Weights of a small GPT-style language model, trained from scratch on English Wikipedia.
Architecture: RMSNorm before each block, rotary positions, no biases in attention or MLP, untied embeddings, normalized queries and keys.
Training: a variant of Adam for these matrices, 5579 steps.
Each number is 128 + 24 x the weight over its row's rms, rounded and kept within 0 to 255. Layers, rows and columns count from 0. Numbers have three digits each. The size before them is the row's rms in percent of the matrix's.

# up: layer 2 MLP up, 832x256, rms 0.0908, rows 91-157, columns 64-127
# down: layer 2 MLP down (transposed), 832x256, rms 0.0913, rows 91-157, columns 64-127
# gate: layer 2 MLP gate, 832x256, rms 0.0957, rows 92-157, columns 64-127
up91 092:093107106134143096148114119127133126155123110113143100118151163126125114132123136151084111118135139120134112150132144127124124162165108163131184148133128116130079156167091156137154139134129075
down91 090:132120126111140165133112135133089124089119172155104110095130111107126117149140144141141069133112121084138122129149155104140097086136129131105169147088165098112136118139147114151109095091160133
gate92 103:166133135120100133135141122117089116176148117129115126148146123115106163134136140153111107130118112092139134121153132173157135117105113161118132130120082159138117155120092147120146121196144121
up92 103:165150146154135105136148125133133153126125124119086148124135126085127144131115146121148100095137099139122145150107149132118141128163138116081118134112139113113129130070145140124113093138132103
down92 101:143125151136136138130094095151150093123132154111129127105150112123148115125099151132141153165132159148104124143063139079130106115172147149131169116154190095123140135109137116165135117063128119
gate93 107:123106133132132125167105123128108112155139131149168149132111118155109107110126141141208135138092139144124193112103142170125117148131155135126129129084153110108102128079107128151135133109150098
up93 106:123190119154135117148088168137157127120097157164100120058086136139161136147127116116123161088094113145111136119137129137095154153135127081119096155135129149126142160098135099154153119143141133
down93 104:104099104121129121092146134107121131105139151129150136168145125132106111104121119119107141153150101161087123157174124101131139135135110157170084116169077133143091106147156126098133100121088125
gate94 093:152090113143104133079112131102107130136155122141121144122164149103142178160129118158144160103141130168121161146174136132097117121124159159110137137135160106171136108128111126119136173133144091
up94 094:136168130176145106117146124157146145133139105133122122090144107173122152179069142102115135154150164117126116111124162118106139117142166115114125176116102061161082141150143122137190110123122140
down94 096:134095149097152107127143123131134115139112125135148114133134195135082103109134088121112100130091135108144142108110118121137145149145145137121163114096138162082139134110101122107098129143144151
gate95 102:150080138136117115152138116093110174058149114119137086159147165148154111129152100125147144126143129141165126123078143160131169079166109122121127146142132114135130098141160124136097152137137127
up95 107:118109148102098171131100133146098170135118129165190152100132138211118159118093151145129119138116129160148137127134131163116142117102112087104135102139144140116155146094101117153134189115113084
down95 108:101135102161133167163128144126112127126110137087109181065121149149112149111086134108104141086081076160138104139196087119146138105108133105113118129147142108109126165091135127048118143137112092
gate96 086:098095171101109103113122132110130106116100145161148130110152096114102146144103089119118087128090092089163194102102114134106116123122119120124146112111106111135107156173125125106143165105135160
up96 080:091121162104108115104090106128153123102113140113157146095158075118143135117163125105093082127104118134144161169122123137081101124151140150149149125127133120127138113177145127140126177124139094
down96 084:127095104093105129165144103084124130097100159109130104152138100102140135139117133164163161150113107098165079132053088171126104114190104102126103158096107130137151108145138143190164131135139112
gate97 097:139150111172121100129145099126169091130112136131077109159119136064127121131154114168130105101137142105120114103129204140120104109160122116141151158128136156100132077094106099131109127149128141
up97 098:130098129105155116091123091073112117178178098172109129130114126134120155137165139148117161139131152139177105092118165173127181132118145135055146162107140100143136100116117142086154109142128117
down97 100:151107132152135128141139054139104093115161125111154141116110146132119147139117127145133153108153113185116155106153103126158154135126132145098099101164119139170127155108161139121091108126108118
gate98 098:138136130167100121119108117117122161144118152158114102149172117112128155130143138164164163131079174113111174113161121139117176137109094100093150137113123079093162163099170142104167120119159107
up98 100:084129109122177068109101160121161179118125099159128146163170095152167155132143102135113123136092134172150130155134120124135139138146117158118142086131082136117188140142108175144115138132085155
down98 098:139159146093100136117111147158147204145158118133096128110143146117113145107163111087114134144137161144165152100177122180111100091123128154135059162119125118127139160148131116143141124129121148
gate99 102:142127124139159136141126132115060152120140107137129145107152165113091154105131089110087121118197147110120124096116113119135197142153130120120139114115121053129127133124125099117125152137098106
up99 099:116138128132118123167125138126129097126124123112096089140111144139104125157101131115147160142101109154142137095105104135164130121082136126087120158116098125103169128147123102085088111147127118
down99 100:151160111125130143144141079139117152149124108139170125116137132124109145126139153156134133133125136091082125124130126140096123107109114139103147171122140113101112130155083116124148150111137125
gate100 099:110135159076166157133132129102125113135085141113093131097075114139152128093130109106156119151125127156153133123126153111110200124134116132118121126108152085139142107111132129143105139142159081
up100 099:100136111094128123134143146104109107152108161116131114114130118077155159118123133094115147098090104122108113131150091141164132154118140101090097128157169125158115111131148152083148117187152162
down100 099:114077130117158137130104141101102107184112181095115152095069127185133158128086106093097139134119130135136100091063129119156157148117132091148129126080133126096140145110121122106140142114142132
gate101 094:130119138172114126132166133183131099126102083119145174086109085109128128123128137151137186150141118118103129147130107172088140137116155132093128130171124151127127153101110096111116165101115172
up101 095:124060112113118128117210125140141110123104090180131140084138165128103117126136128128085152118117122160144083172128129146113141105133124135083113105159132125119089115108102096121091165135128094
down101 094:136089139097114162093116134144141093110092125134143143141099118073112097157188102126095155122118175115140138161125099140108146131145146115119161136143124121114174141159112072185109135138164134
gate102 102:143114111197144098127133103133129081154168124137116147156131112171103112116098170137094126115136140150129156133132096116136123159096170098148144139167130174134149098175134101116160111165114103
up102 103:154106136113149153115107152112139143125142113110140104097118097160160109100114125126126112150135155137191166127115078068097116153111135097172141174133106124161111086149127148119117128103151092
down102 102:114112137130179127110164128076125099157113128156129112117058145125105116109118147133100086110126104127104133165095124114083087139168137101110095131063134135075112154152109133155147118107118115
gate103 093:069062135135154067096116141091182131144090153111149108058130124131109094152160102139103148128151140153100163140132154106128099102131147105132143129129119135138144082107143138114079176181137144
up103 095:150092102120145096146151104101119124091116111121146132117119134176100121145165095136159151080142129158119141117149121188097128108155139105118155143121158143123122141098129115146163130155152119
down103 099:151101145147135133108114094145128139125164165150153141098093115146127125139152128139158197124138107101122118147184159142121125153108110137114143134108083098092138143108097110124145161122132173
gate104 094:098131138142106153117135099158093104108091143112132103134127104111073114156148147142115124162154084110132142208133113110124115104137131089114134144162073123151137088154155130071119105126106152
up104 098:162160127130172096087127145143112095122135152118124118153145128146136123178137152124110107089170115130153181115137097135092104131106127122150126143113136149150120134116124160094150136184147119
down104 097:151128111146136105128077116131135119109107071162110124156165125102110136136085108114132135158125143120126126181183127092105137121169140152115132161138120162157120130121127120087141171141143135
gate105 113:141133122171118148142093109145089135113171101138129134139152161085133147105145106116138167098148114151107109099132145129125118104151147121138081097172143129121133122113128122103100100143072079
up105 108:110133108097149100088116138165137135125106113096154115125127143143114088116057107124172146137135110082163107153133136107091116116147168124157123128127146081128125117164116162086080123115136179
down105 108:140089146131086133117130114163076128144112050126105137126135154131119126091138161154123150106142060056096133103151108128156121134170096118148133130112126102137114102113147155000104175160137128
gate106 098:135143139145108128123091135150096100187117117162125145096120115129146105123137107143147109121123100089103177170139149121130145177101150170156094131126156129131129144102143138153122110096127120
up106 099:107148149139137074145146128090089163144125109084132088095136166129149175098167093152147147113130138113124159155117137125164134145106138121122150116130081094162080132132139162125102158095071143
down106 099:129147102128122118143071100140142110123135112160123137125136147136111114120108144110120120133111176125112154094085109115176145154132126111146133151149165143078173123142151125108119127131159127
gate107 097:165114123136084120155126108168133127143109126122145172116132142132101088105117147133114121178114125100094136127127141116125109112070113136153122111129206105175156114166127125126188110119137100
up107 102:109103110117077113154105146140131104147115104131096132119132147168183156103101160130127132138123140159137117116114117118155083146130135124119118092125153143159147135171111115134114151100130139
down107 102:118100124120151123157131118089120134135135130129135147130139111158112091108153094104143155134102167146151163074067128119081124148118129154109141127135092110109127141105144146190126152139095154
gate108 106:151157106155085126138138163165110142092083098138134177115135122102121150142114153134119105121126073094141117082152079122129151106150106141109102115131115122166111156103092153079155133152096130
up108 105:134142144096117135100107125118133148125146121141153121100163154136124154153155120155104100141127152115111122154175167151149167107099096119126116120112160171107120127163136133159151125132137087
down108 103:127153093118119128150137168112124110126138125152142119127126134129104151132143154137156130114154111148159100116117145123129105153126118134151136117112119163118121147110096151102106169133157121
gate109 103:085105132120154161126159159089162138087086162133133150107103146180147122103157131109120152152103115079157130139092142141126131125132143132136157121119109168135169098137105104087140145086094161
up109 101:112145144122137138102097154124097125126175084136090101114130145106122091165120094109130129154191106128099130142163132133168149110151139134117101094110173170112106159129129116106113134112101104
down109 102:106113118143115182107145112105105154104119141140098130109088082110103133161086126128135107137121104171084162171156086144159121109152149087098112148144127151137149136100143143139129169110122099
gate110 102:115133134132107149135124134149169125120147115107153146097110163126146086108140131116148110152124115145133135144128116104156169181114133148120143129148100144133108145110133116091142179073107115
up110 100:124113088109118139188186118109115096105147082138142114124165167101142144120173106128134150106109108129120083166126109136143104136124114106090153127118130139123088138171161185139117125099113143
down110 101:129120121141115096152127060136147121150127126153114122154114098127146139192077099149122155111100145095122115133134143136105172124142153124135118149159142115122117108154097120117158106100134148
gate111 096:143112114132120099088156135159108139080165116148128160141099128122129152137185166128112125090141114114125106131151104107112137136118108130112116109131143138172093148099115111094122141098119120
up111 101:178136130129138126112113150142129126161133112127080073097107158113152137127143153126161089139107165171131110129122091109157116124130095127131144113126125136122143092129147134149140109125143119
down111 097:145166117139114141097118123138109150106139115152129143153125134119128098082152151146100171150112142124152147137165108125144154120112129125106156166096102128101130123131147109100142147149131139
gate112 107:079126103101103170127116132128103101149105107122152132095142121111174135164121118135160168142137122125120165160170119122108115116135126132133100105122139151155093107153149122097127172141131134
up112 109:121129133130098100123119131130093099137106143125150157131129146124132164148159131119117134147134096121119145066108136132118102111094091134121125113109151164149109112123111143111167058112091144
down112 105:114123127135103149150118124126146102109133140112136138094113115102149154114160108144154130148098114159123103146164096107145098162142136102148101117117127173117140094102183127127133099136173123
gate113 098:057152146125163130109143135105092108141126125100146100128080138144137111124130129135074107136138145147151144122106108142138118130153096095097140140131104151153103117145144114125122140153162103
up113 095:142154159109141116105161103145125153124138136124110121100095148129144117122075114126133116122110111134161134114092069177106125128107091111119170146101136122103152103096155145114123130135174128
down113 095:123148147151151134147158107135112132126131129151129135139123147146115104101123134099123148128068121096123112083124126132151128134131119153138112168153137141103113112125135136135125122110114132
gate114 092:149142145093138118111134146097126132142117167156130116160126152140166117125142121137069131101157113119149096166123093134122138126138099143106166148084091124145109132125137127138160133146133158
up114 097:148133116130118157142160117174151161129121129151106153154116132128113157138115153154157136094144137137168171126100171152098146133099145087061136097111130167079135148121115142110122172144149155
down114 094:132124139110139134154148157115138152123121163136124106137171151084149110150108153143123101143101138091115164142139152131133126130158137147139115133149143062189128137112144122123136141131126091
gate115 099:099150098129148144155115155110156102140141124157143111181130097058135145148147124147120156154126099100106155097107118162177141156142119130124101148114140117070127122108129115119124122114121152
up115 103:125158137136111099164175135130123084125130152079152116128139115098148138099156119160134120132122110130127129078074123142110109117128149104117170161144129128126127094157150149135107098163132105
down115 103:120153173139106115100157106153118108153148111112120144118095114177140148128174090117100116107182120148095114106229127147114136092138115162069142150135122116138140128124112095135145141093160152
gate116 093:149155117185098156106136124107101095160135117141163136153147153145141136163109169081159128113100130146188168135147128139085117098150123080104137106143121138130128152123148137116148087155097119
up116 083:083116100114162102171095125143166149121124122110145113105141068111118133126110096170106121154123165125100119096138155157148159163115102188154120099134124133130169147147131097126095186091122163
down116 082:179143148135102147133123134134143132124110118173115155161149102126098135137117115123134110127117133119120144137104080155120108109112147135137141111101084102140137137142125110133160125121125133
gate117 096:155135149152134141136125166132107131135104129138137121116166128110102094137105139111115115136132079100118136130145148128136128138127091125141096122125092109131153072160141092116144173139129072
up117 103:092125141160149173160116120080118170098096109155124117147116088107143137133144094150112113171089138137124139132149123110131121106153134087105164097135132090129110144129116107140167136141121130
down117 099:144131131170142186125120155121134122150153109125135118155100161140147143130091149119130103097130143113124148108189140120129146108121100152129138136116169119140121119112139134065103067109092132
gate118 110:134118123151162133144139138132099138129146104117121066126162138129121115125136137120095124167118121094156137145131136160117128091123073130106145135153108116156132165115143108081148140114114141
up118 104:119115104127125113112116140121131101093153127120133152105148160099111159128119079146132136128149087125107101111145134130104157125103154134142116116187143129149108122139142108146098114126098110
down118 103:177094144119143131151147127108108125120080144157130125130142124129107146141136130154150101130099139103120098149213121105127177137101143158125105117139130138124090114162117138150124095147162147
gate119 099:132160155097135136124122089105094154099131141108122079130161142090097123165126102173139139133113119121119097102139162142125137158112088141067084172116093141124130115134123103129137135183135129
up119 100:129083139130095094145117129091141085115095142125102130142125108143168109086116166086120104146109170108153157141152110089094102115144167103117115109097139154136102101125111126096141124105128114
down119 101:157134128098106113171061098144100122148134126075098110151108140132146118118090133138092101139153089148109123175128086105120160134155117125089123161143147125126101123149124078108155148123123137
gate120 097:073128100072138164131136089149119141121183064160128088098123125080096091137138120108100125099112156107129098106127133130114128123124105093086104147122109128127121085116109131130126141139138086
up120 093:140111147133149135161120109154135106091112148150136127100122131129134132115143111119090069146125137112142148134144145104137130185136149133186127088129180111117100130107153102090128105094128096
down120 093:128159143124132100153145134104139117097142111140121138128154098140158175140149147084109142137109108139124141096161088144149167139094109165136167127115125094136126167142118103068122094155128108
gate121 097:125127107098117112170108162096145165146127149120136109131103137111139111146106138117114104100129110096107144117139115119114091106124128176162100138150143157181110124135105134119083126179139128
up121 097:129072097082144128099181112105127120162136123086127123127128109113127156165127075133144110125129144102114127164123117094144134150108152127116133189133146103141133100149112123106092131103145132
down121 096:151123123100079136099124131077129068134112129130143095096111136145129125123143103134129150133106109157099111126142147130145142139150093105106132129152143148146150134114143132094099134098128149
gate122 109:123112124161118114100154161141137120136144080157145107098150159137108174168100121116128172102117083129131143133134136137093146155125100105119149132121106118121128111110131131081093107135116112
up122 102:127080102145113125074152182127145112071131126096117100118131122167070161133128088104161102145098094139150138098126113116120124099093146132130147156114175146139114133147112101189164123149107113
down122 104:124169124126132128142144090131118175135120108134156160107170119136104103120117168129153149136126172120132128141149106131122122112131165127056145131102136161148083153150121158127136177111104136
gate123 108:146124113148161150110160176116101123154148101175099107092119158095116148120101107153117138140133125104125144154096139117130151119140076157115129117102107147124151136108141080049140140169074130
up123 101:141137123122155127139141145090106129159172104113085118114152172120137134168141105113134133172156139131088122092102086135104144127130119167146142129130123108116121127100148090139148089091080126
down123 101:164143130131114141116116076137116128138110092109113109157138122139149114126121111127155125113172150092147125103112092167120153105090134143103159165101127117122093139125132132187112107116143141
gate124 111:143103152166123098163130141161123104152118145117095133097148173092118120121118127145123114143117135126143140089146134116114152117112088167120146106147096146131095152164142116107167136152114164
up124 109:119138168138106134152117131119104100180134131129108214135131125175110101151122146104084143147088097167104133122139098145129146140129096171130157116080101102115158094149128105160156100150101120
down124 102:150088095155101124101110161142138128140125127137135149115173124161172123172136120078120119121140105145124137141071148131095143148126126152128157125146131131109126135131097127157178156135119126
gate125 107:109133134176101125133161130170093145143083138104133117116126175132139113115116149171111130149174132105148106108125149114127141143109100097139087112099087127137172124122146141071118117163126153
up125 103:112137145108115160104094135139135134109130150157109140061153100119115130128100141123135148118128104104090144148121102110150084142086158124144114109120132144118096174139118104113136130104134174
down125 102:152114095149122145126144126129137124123111189152118099154170149147134122158171096118122083121113127097089147133129125098125129141113126128163113101131147146136145124073159125116129112115132129
gate126 096:140151152121110133076150134118133089107150096130144130144146125189090125115097146103168096147146124117161110153140109185099152178169108117095127141101157093131158127134133147142113073127100135
up126 098:096074153075098115124063098088114143123117141131117197109108147143103160094143121141138140111124118146103143127116090149127145139088115114125123135106118107104127160125097148119156143133145081
down126 097:112130099131125172086119138126082126140117162103131117196122101138115140126163123123159144166124131108141154137149117180107156075132138127123143070068112112116164162154119092127144079137120155
gate127 094:171118185137152118114105157137174144142115118159102109132141112155089151141108136164120121089149087103107116116164119126102151119166098110138105135111148141138163110119148091084131129111128144
up127 095:154132128149119135140137126101121143157127116133075090137117139133127067094111153155099139123095131104136138123101154151143111111123146140135112118126087137108137167126141111117141131096142136
down127 094:146116108129079168116131090118084143155139120115093164171141176095134128119114090156114132129184116153150079085171140165154110147125154132138112117136152133102133138107153124138117147120119122
gate128 099:085156152143110132093123108085167113127140114161135117143161139104115157142161093130124148139102144131106130121120118146072114091149119124089124075165122116153164112138136121121095139140121136
up128 099:126129147127113110146122115163109106111173142126120108109116120182150143164119151141150102072130148142127111087117107093142076126133102113121133145073105092103104175107108094128103167109104150
down128 099:112144128167145101122123130170092126103148136103119138138100164145161127140098151144143130129145121150084101138059129125192093145142134123127140071109119119120136161146137141117121120136100141
gate129 099:129144111131123104157145117127098111146096107120139153159151145097117147122132164122144143119078095114132135118163121124140114122150161140095098116106147089111116163099109133117144138110159083
up129 101:123155141122118148161116122148157135136134116097153125171145134114104126180149105181140123074113135110127141134110127145123169128112111098081122147121122092157187134146137112137153153150118146
down129 098:151136158142096144152169192099134121143153148142145125101119100085180105118088121099131064166151127107131138123142124102147104154117082138133105160108115155116107121102138122126091111119135093
gate130 105:147188149108079135134101088106118119131092161096133149135171143119082121144115141139137090162047178103164154101126135084089130160114141119146130139127124145143152124190124078095149115101112134
up130 107:117107105140124125144143149137116097146124109132133116129124131137134155063146147135110109137156129107116146160104097115113169092099166110103155146151122085139124118157149136130130120121152138
down130 108:124109117111121117103129082155137094114097111138104127081165155111127111138112159118173130138106103130116173130074110144090103120132135124110152144150149133113139127125145147091114142143142140
gate131 094:127085163146125110128130135159132132117101133127100111118125093114101104155158137125081154125084126079135110112123150132145122148098073110143123128071115166122079111171143140113148150122121176
up131 098:147127070162132119140125126159084123154151102128105109126145116092156087154157067110112158094111108101138096109159169133132128136152151100126114138149133089160124129101131139110094129119103112
down131 097:135146132130121112121118157124135100169132160128152139139129149166144110158116176092131132126108150128147131109213110105128112130066154102146139077130119140147138181118118143104091096153111135
gate132 108:060080129100095095162145159146085113126151137118156149124169184123118134116165163141112166137102134129152129126131097119126125133118116127098147138148112112133184123137137111137093106133085115
up132 108:132142102111155093092106120076163136097121121117159163146146125105124122146135116116100138100124153115156121117149115106116126071137121158137119152162112130076114099114142115127115119175185137
down132 108:122123133108105119139146166128136120120157158148186160134143125119124092130125139127145139124119093160137103093104106084103152122107129157117089168136120133084126099133135099154090097163129133
gate133 103:139149145151072120157082115132130098123101128136111108107138108093130136157151160139168120097121176108114158074126096120130143149142114146154117130157149099107107100080152076117151146139168113
up133 097:153123177132097143084129118113143082175113131160088100142123147129123141122132080203182133110118121102121170147101128128171115112110142150119129120136131126133185156131168143121111115116087127
down133 097:091132096140142120138129086070136124135120151097153134106124086131143129138154129141128122100113117152133112097071131135106157134153099137159152123143158134061106119128122119063138099130142121
gate134 102:113184132151134116122175088108143131112163127137117137134130161074135119140111113150127123137127127105119141074153105123113148125137182141123128098097112113108100124105125137127092149134146125
up134 105:115107086121113107167108120140101198093103122119167131136153119130116167127115130144147123138096096137151128094097120124147153115130105100131103151144172155124152147127151143131110186088120147
down134 103:136117123150138085111169023108124128130155137157147140105169122129160103184120132092146128122109142100121150143159137105141136114145112156138100151174130123120152149136148117129138079104124152
gate135 094:089080131148146124124173156116125110127135133067131098144125136169121115129104147147131141167143139124122113132145122134119123109127125113118159115121072132134159161141149115132161104134132148
up135 095:100133180106145114115162138128145170103198101130139142156129153117146130154090152144133133136115159092125112088094130150125110124107137120114135138107135073158126137128105129131109115167117131
down135 096:102136141107139106111120055123117134139117128125129093102121096124117135160094085124075150166105159158150146188170142122141110132122130092137133150133160133074141164151094153196115087164116126
gate136 095:115146141178095143094133149092179092126162099145132147141111169101121166125110100147119150157152108138140135123139141141113123172121116116117088140130126108138121141102129082063146185121112152
up136 096:114171150120118136120143105130072106138082081136128112147155104155124160115097113096126143119128141132140113164120102133149163131129108097102140143089106116119140159151110127126158124134162098
down136 097:165128135117154114162125106162104125143142117116098100142103168151147157180125122103123085122129118120118119182145139090114127119130130099106110154138103100116145150143108124157122116149129112
gate137 107:096091096079088154109091106117108164115157109079161173116109088151126082116100142118161120115133142154132150110140108099100151101131146134115145149131105128143109132160156147136148111131114139
up137 102:138128108155151134119166103175124082138157139122173131104126150118131127114124096122110082189132199134146149116098168133129114125115131113133136110154097072170136149111119145147107105155156136
down137 101:122134142105121107111115116124157137150133111166100124157159117103120100135156146103142164113122177090134119148079104113118132118093111152144140128117149158131142092134123125118105119112131135
gate138 111:130103134117114142094177150100137145147139140092127137128141146131140116133103128138145106155092150129158124159112105147151142151152122171173122127148110111149103143145115144114102131168126108
up138 104:120108123103131108152118153106142120134101126164094173139126154093145117076141119126108177162089069127106142125125124118146110131081108086101097116125091170162144150172137148125152109103133136
down138 110:130124128148132159093163095124143170114101111101135124131126151107119097120129124115155145132136140156112153130243118137129123096111048156139116126114126127151120090127098127108097135122104129
gate139 095:162130121140150110136109157154142129139111111154141121123128152085119123134154138081093103127136154130129152104123154096129133156135090133182110140127135068144138133091141124113140124120141109
up139 102:109136099143165118096134155085169147116119111096115110134135132171075114150112141119152131192137152128122139179151175126150164105152151107137085123158078152110129127129157141103158145125098097
down139 101:133130145128111139127142128129093110142139127156146106132152190096134102115138116133138173110147124160165097131117155121097112124128155125124124175125126102142137137118162126085142145089121133
gate140 108:137105145141095152143181089110091120123132105138098112166137168100107137130117157134151171074153108130117095104136108097110148117146096127115149141133127129123096113105110134069060118137144109
up140 106:128144113163120131144107148169151094113160127179124109131118137130130113151169137126141115119085128100117078145112146187107096100149111163124103143125105126117149094119156163138134132126104125
down140 106:185098107126127093127090149172124144126098103129163111130126137128088114117157134147138149135140153155119159134010129085122113127119165102097142146148121109085147136135156144148134144162088140
gate141 099:110156142134161162154128125146108156156143142125108122129124150126130176128108133150167119106084117101154161120118191106148119118103158110141103123131111124129152129136108112130158173154137151
up141 097:104108119110128105161101117085116153105167144107110089122119115123121126121098182129139122104126137108104131110148135142131128153131145092154125084108086158135120128166150133159125133166095175
down141 098:128105142112110102152129136105153121154139178107154092149149134153104077149095176144085143144133155154159104090081175139134118120130125138093133121110137092146115121124122169195134151147142108
gate142 090:143134158158118164137148098122151119126140139136107116116103141083083111093168109153124131156090154103098135090097183152137104100163116124128112144175113096099143109095146118155135165131151149
up142 088:159120146189096139118163127139132121095138148134173090105104128109097114101115145140146173128145183128111170125077154137103123077126071120154114136163123095117142136094159111121129148119156143
down142 089:151119137150102144150115026118129118145132137103143089125086128130130107124111126135131101133105111120148138130093152130164104095132095108124123142163124101134127111132173106165152114110131151
gate143 098:123132145129130158121148111116120133130078115122134124146149130121101112119117146182124073100155105105163142137121147139159155122169151113125102143173121154146117138108102126115143102157124170
up143 097:116086125162095150114146075145118124123148133150131153148127133142125138160140115123139135141137145124138088159122130169127136135097112119094096128124118108122096147138158186144120130100156175
down143 100:108132094121123115133148115126117153136085118134148110140150140118101132098155098082099117131102132140108137120195145070121101136131167169100131131178105101104128117122104078119159129128119105
gate144 091:091118139104122100108071142115129083125086099102152125157186116100153151092140137153123120109070117131118152167110141168149132123149122125128156142134118130079150118128097135162121136086122150
up144 101:140159145130130072115146116083123144136124140105118163120140128109157090151143147154107133115160129121172130149140116129146141156187143126125157140104112146143127143087140137107132149141148075
down144 099:151136110153113152103094105125101129141123126160131110103135082147072128127085113129106142132111149133106156133148115099122136159128098098103120155111134088138104118142073129158169091141155147
gate145 103:094125148083156157133185147116125114148109153115147107143110103140125102127123111146121108112129102129118148179115104169162124128109145093084142147142095108166100147124131117112139124143128155
up145 101:098122127135111092115118133143135127132119163129126106101167125139108151143140116121119099142157123124131145137109145131112108103121139157149172113118129164173150137128159133170128146109140158
down145 101:134126156155080117143094099139109153087129159185146112112136140091118170122119129125150134142143150114122135127115098125144132111106138106136154136148154121138180142121111080126145148147099141
gate146 096:077112144126179138114156123101132115138158117163092147169129166139110116086140100152107114178161138140127098156139142130140137103147106144121118115148037149181135147129129116100126147141071192
up146 098:126151103161112112104123156100137100146108132121115127112118090093130169152123155146163146125115154150132142145140123103088147159095107116125146127155152119116125116076123121111169130194120170
down146 097:107149074093184101139128119099135103139106099101124120164133129147116150124167116146120103161200123141092090125158102100145144128128113171119110123154118061177148111097110118134143104082102156
gate147 098:123148110144172116128140149132120109105131143105154123126148120115108130160134115136182128131138161114130156095165122097119128137152105130121124137108093096160115157106185108135105154157125114
up147 098:131125160117158094126120096146115135134117125137107135135130159102074148124167093101118127076139194178112147097176088116120120133161134096182140126109149047107103101149143124165148104122119116
down147 101:134102164135132147115138182096171117131132195150126135129144120085132147123155112128092107114079135115162091109054148142118113127142146129129143139126166102105135116132107131160124135131144112
gate148 100:111129117133169148139168120132121161112118127116107063109120131159137132137132106143132148109135169153100150093112107104087140101081111133079120074138093084122118131141131114112119080106121193
up148 102:117062164146107115086137108079105145143088142128144116173104107127134132120173129124109129111128130078112135131128125159091123139135163187120165109089125115118132116127107114119160132153137086
down148 099:128136134114122138101122131149137162111070115120087124146108097119109117113156106119104132105130176135137134146120161134082081103111183170120128092136117112112154117113111121071126129118128137
gate149 106:118130129106166124107135141161157108121140119108139154087139160136120104130120146135104102149187153105123131107112138085121128133141115150139073085137092124141090148129113096115108134148080130
up149 108:101112138130132124164125115149174148155111137105132119151139158113111124115123195175098098094112188120149158108132139135119105118134146151128127100113148112123135138177118134128152091085152112
down149 103:109106108136096134123099184109129137113125143169163147129152122149141107127130175118117126109127122133120118160147108097161096146135133113131098160135128160124142150151165172181134139086099130
gate150 102:106156111173142104095145128162144134117134153072113148193111103159108153121159101123083109161120138129195120130136169170128123125147144124102146125086098104123124159165147109126122111130131124
up150 104:101179128140154074103103106152105166128090140128103135160111080122107110180129110132133138093098129101174158139120129120126137176145124146183073156126153096090123128167123135143150136130123174
down150 101:122113115067140147149142135143145141148123138125113135107097139117136122121098156128168149124144118137142077109101122115139166117095121081144132104119129105108153140108161139173130144157156148
gate151 103:142153135128178139083156092114129092120117110160134170168111119095128136148152111110128118100169141131150118084146123172087116140168121141106095139128165141108142123077099140082105123182111079
up151 102:117127169135161133147143110125126127155165125156149125114114151125133127097094114147132134149146150094166121114137102123133145111142104071102148115138072144159133135146130149054125132117121151
down151 101:150146127142167108116173110119154160116140132168100160115123117103157117143111132123133118095185120135143130105079159117139105166139096166131131172099129170103112131108105150080099148145090090
gate152 103:108190118122180131160133152092163151145147133138133173159111116134150123113145121173155111118105127117123126139126119136094148172154153101113159114123155101144158164150135156147113117146142159
up152 107:155130103128135147109120114133141102142153117142119121096106139091073140150131126119142149184128149108159102129067122084093139109144127065159127135135131106119156086146151126102149111192125075
down152 104:144115152154111121108122121104106121138108140115145143113134140113094125126121096136093121103118127128111122142191141130132125106129122124153077119140155165191143111108150132042109140112104130
gate153 095:111111115094133179093112168133077111119123106137126095133142120098117191120147123113109106120117115143095137090120109179132157128093112125105144134056160104162132137146128151131087124115114132
up153 096:158091111122124158130095104134112110093149045128137159120143133126127144107090146138150115132108137126090121148121123098135128141126133140155112128150164153130133109144128125149132146125157133
down153 095:153119146128116133163135116117116097123152145141112132122156177153134130123124144141179161131141151116157133131201129135092065115151150123127130102140149133123143095117183118093119143140136111
gate154 104:129166106142085105116111137139085096122140156185115144113141105115117159154105111112167124083116080134128135096150149160116159097134109115111096124122126137157107152095133132075131097184122129
up154 095:128143110110114107122117153112090160084158165147142144108094104111156110121126168084187100123115089165136092105144129103137132130121126137135127123118155129141107118073109140166118103136143128
down154 099:118110139094126099143140103138128130111101093135100092120146107133148085136123167132113121155137171154147135131150157124119133143127116115139109123120175139150125128166124157096124143093135144
gate155 101:087137114152147144108127153131128131122088147126112123160124126135095167124133128087152116089119117106117131119108117174127167127070088102146127104101113101164160119126114116167124141161122121
up155 102:118074128146123189145148130108154149132114118124135110084073089132128138106130147101125094109146138102113124151127124126130092123063135074134123095120137068133142131186134131139106116104136171
down155 103:161149142134141151103134160110152147125115156104139107135110103104103166140169123094120100131112118114157142088205145139109100122107169169134101112069105151136145145111105129119091162154134127
gate156 104:118144115129154093149109162114118137179057134121128158129083141147153144119116097121083094102149166117138104107112106149153124091161130128113121120148144127124168134118119074150168104157142116
up156 103:141104151124082145118173046157113143104153125138106111111150149133159125116197126161118155125084065151115116137162127125121140165122130141121121149119117109115125100116123145119096158119121089
down156 096:115104136105139143134139110167119107135150180111178130133157163152115153144129150125187112136094089136120150165136148106124115159091134136153104160113136091112121126153148142060118101126101122
gate157 086:097085159133123137144148151110107120199120144149115092149145105135123120151194153130119121109133093105104141106159123086147097146142124122167083120137125153114121143103124111116102088133157111
up157 088:120128144134110133094120149102156120136090133108103107101154122138094104086143130127094153140152109122148174129125107096096158123115154114165161115171114136159144130130165134146147116097153126
down157 089:159131150135092118157136106087106087102167130177147166134100119123143135161151111144131096159105078113147145119111126137179139139140103143103147157147115122120093104120129142130136123115112117